Each number is 128 + 32 x the weight over its row's rms, rounded and kept within 0 to 255. Layers, rows and columns count from 0. Numbers have three digits each. The size before them is the row's rms in percent of the matrix's.

# gate: layer 4 MLP gate, 2048x768, rms 0.0961, rows 206-223, columns 144-191
# up: layer 4 MLP up, 2048x768, rms 0.0989, rows 206-222, columns 144-191
# down: layer 4 MLP down (transposed), 2048x768, rms 0.0976, rows 206-222, columns 144-191
gate206 095:139113133069117048085144119083143139092136100103125190115153094158112078159117086154121102099181177128106138136105147130125150144092125110038134
up206 098:203180097105167128138071128098128175183140139089092137109153158135124110126142208120160148072132152090138111101161117146107155107060094118112122
down206 101:144171098090214157139135080136101097160076094177181121171148128119109171117124185144136162111124182093195080142136143178121093139110162100164097
gate207 093:111139166086134127136082102132107154141150136150152121171127162133129123171078119132142060108186089103127111146078123107161088073142069103152124
up207 096:134119151171080148248097090186137145148100124113167078153135048042177137138095071088095161115119183070139126153123108082150164119147122132139124
down207 093:137091108111124108104137125160154150105172166164143154128136179115114084128136111185140135163136113148139151159136171132079130100138160091139174
gate208 088:109136127065136150204183168112210122111126129163163185106155166144110075098141181108174125143133185115118162111158114122139161133159087123162167
up208 092:180127152153154165161192156147117083101132165117142047138108166154125144164129144095092137120091125096168137189101117210108118153166145134092128
down208 097:117145081134140137068165129059149165170143099089133126090120102116125102051075149136103139106131125131112073110122171138109116090138124140190109
gate209 103:086163137141154164113144180126167120184147089122157123151167127134102140149126103136103090152142098117073057058149139164122109127120168103140145
up209 106:184092132115111080141140146109126132090144191095108065136120079153099106103161185139127153113106151130128157123110079107185144140145036116139055
down209 098:211128132113115084082203120186099183132074150111144166122090165124095072135110158128104125151102115113161083171050013142126149125116125113099137
gate210 100:113123142076111105156095138089063072080123165155143187179141143115135120106096132080100121147111118130077161092091119169162070210118138158156141
up210 094:144113138077124111136128147156064120132108058119156158153169122102160126113134122062105112108124107084084116146111115167097132206146161137157180
down210 096:118118124100104115182149180167133106111163089133143144136134097134138144118108133128134096173169120152142117104150111078120085105089097141149079
gate211 094:097146102151119086171111127069033091104106107171194144123117214155094144137063105105111164135093178097159100171149078108196157142106122131119153
up211 098:158179147085148078097081068111156113155113119105126112153162145168152153135107075161133116117097119098082148138122174202107074129130137142088185
down211 091:157163153119134140123163150195084114120143153154151102111124107063138123104122175133135138123150114136036140084077142110124126130087121100081133
gate212 101:139167158102104185145109177134150172149130134131119164128091150154182092148173120150138062096123106083125130147155089107146120139110140142168120
up212 095:156155100133142128060077146086142088110155135134148057129122119080099064121104102153103119088122156152122106154120155097107124153105164120118141
down212 097:179190141107139192092134098107112054056122137138203143097121113179136065103151138143134111111086167134147123109179171115084122072126082133171127
gate213 094:144073060158112150091107114146139149159189133124106111114140143125106154098174131113098100079093142151140160188086046083127131215127119082095166
up213 092:097094099210136071080106157129103127147143134077129143099096103119133116144077121139061074164087144158090182133144130184197111119091117089069122
down213 096:104180138207125110119177130105123153126116111170133082132154089078099124136122127107184116125195146152134049134111179079134156108166083118153167
gate214 098:143129131073103149156094146098083147157142123097188083113118161089128163087092129099061168144082127120145159154078148129124201141096158078140145
up214 093:166165118141104151121112116115172165081127117077094151161093117184089113137177072146135115147097125135109081107157105118132144139171093158092123
down214 108:117114128173101098128136141130129130098120113060083153101161088184151073083144129117088134125103144168143093129161145147137123149159096103135098
gate215 090:066145115093133155061117098148104095073156113145101154083068125127130151068063111115132087161143164082168118112112128064140172168122092139162121
up215 095:112154150086171145145095119108184150100086129102144103183064131172086124177167084131118113123149121070166141118066095183155060138090185108120188
down215 098:134160110095095149151116197124118124115095149133125116147148125154108104115102191125161157174164146087151133141132154177094122116166163063168187
gate216 100:159134053133131165161106134141087124140093101110173145093142166147158140110109101125079150108074072099155091125051168131164153069117141100103132
up216 094:148122126133068142096105132077106094158141168154144124144119088142134133165078109066127089096149175117141080116115109133079110155154122105127116
down216 097:126116172099096164136144126110137112083173121124134134060111080132143097152057122135094082108120093160153086148037111080065123060184086152080164
gate217 107:043183129157103190168144159122166112163171130122111156138103123120158092087152174170127104105096113128123122113144147093103132139159101120139091
up217 102:100076119114121106130138122143137190123131148115165086086142099133118154194130113173158126083102142110115134115115094113092155085142115143131128
down217 097:135178179149144107133125111100104041095087101114085116112146115187180159090150130134129141154131139146147065161067154140127095132137093149110086
gate218 090:038145090110080142102086100143166117140116160073152126125152150129106104133111099077090136087132107110124137046190146134107172123152174099115141
up218 092:135103150157183144119146109132082117088128119172107101121129161117128207128149127132142119124106149157140131120107077135169139146094096166105089
down218 096:114064141190145129176155113088149117146160109083082089099126108189144121150143130168116179150085156110174110138064134152140142154127140094118098
gate219 089:128137169146113177089098081112092144141159113097118147120127122148077163158160096125165155109111091159123117178141108091109131138082148151122156
up219 089:093151162139152140158112135169111105108123094139113129150148119146056163154109120092133135087080097118181094184126110120142082100111125148076169
down219 095:143143171154146094090101080110227112131106118062146152171137121147140107099090179072164156100130121131122135135139123162146103160161147121133153
gate220 108:156127159073137099094121121091105131132124103127124139122113139102199128098121117114087126083081144142146154110086113107140181146131121147100102
up220 103:173158155058110114160130115144083076147151150140151131154108140147160142106176157149177125101135124107126124118162156170105207088087165149128145
down220 099:123101109150145101171169170138137113101115163132135100187113122190173136132067195158085120079126123123130094127046142148098123151152092131142121
gate221 091:116103176147095134116146098155140104103111159166116069125100074161034120144123164114147129121131131060165141128152113121058138112088098159115139
up221 097:193123123083090168088116159155100122170145114129159151115111206062199179080119082140138089129136120215098104079144163136221133164165157103096163
down221 098:124075168108178117119143104067130148134161134157131102154158134101137131123122062093135135189112100143146130157100182134121132131159146113135128
gate222 097:156177095149164090138166116086077074122123132098137139102080148154165101161102125099172189112107125141119123067137109181134129104184144141121161
up222 096:135094166102129137157159105148166083141054081095160084083149089171133091119129094115140093089104148047094106043156131100083115139143204071076127
down222 097:160113122131103132138139153171177158132152138123135094016094110157135156113115159175135136129120098108097092105150117103112127160110157075045139
gate223 145:158115120177101080085096120093120134127123109103130081164120085155103116058164189134144128135055099113115085147114147154141090110153151140113111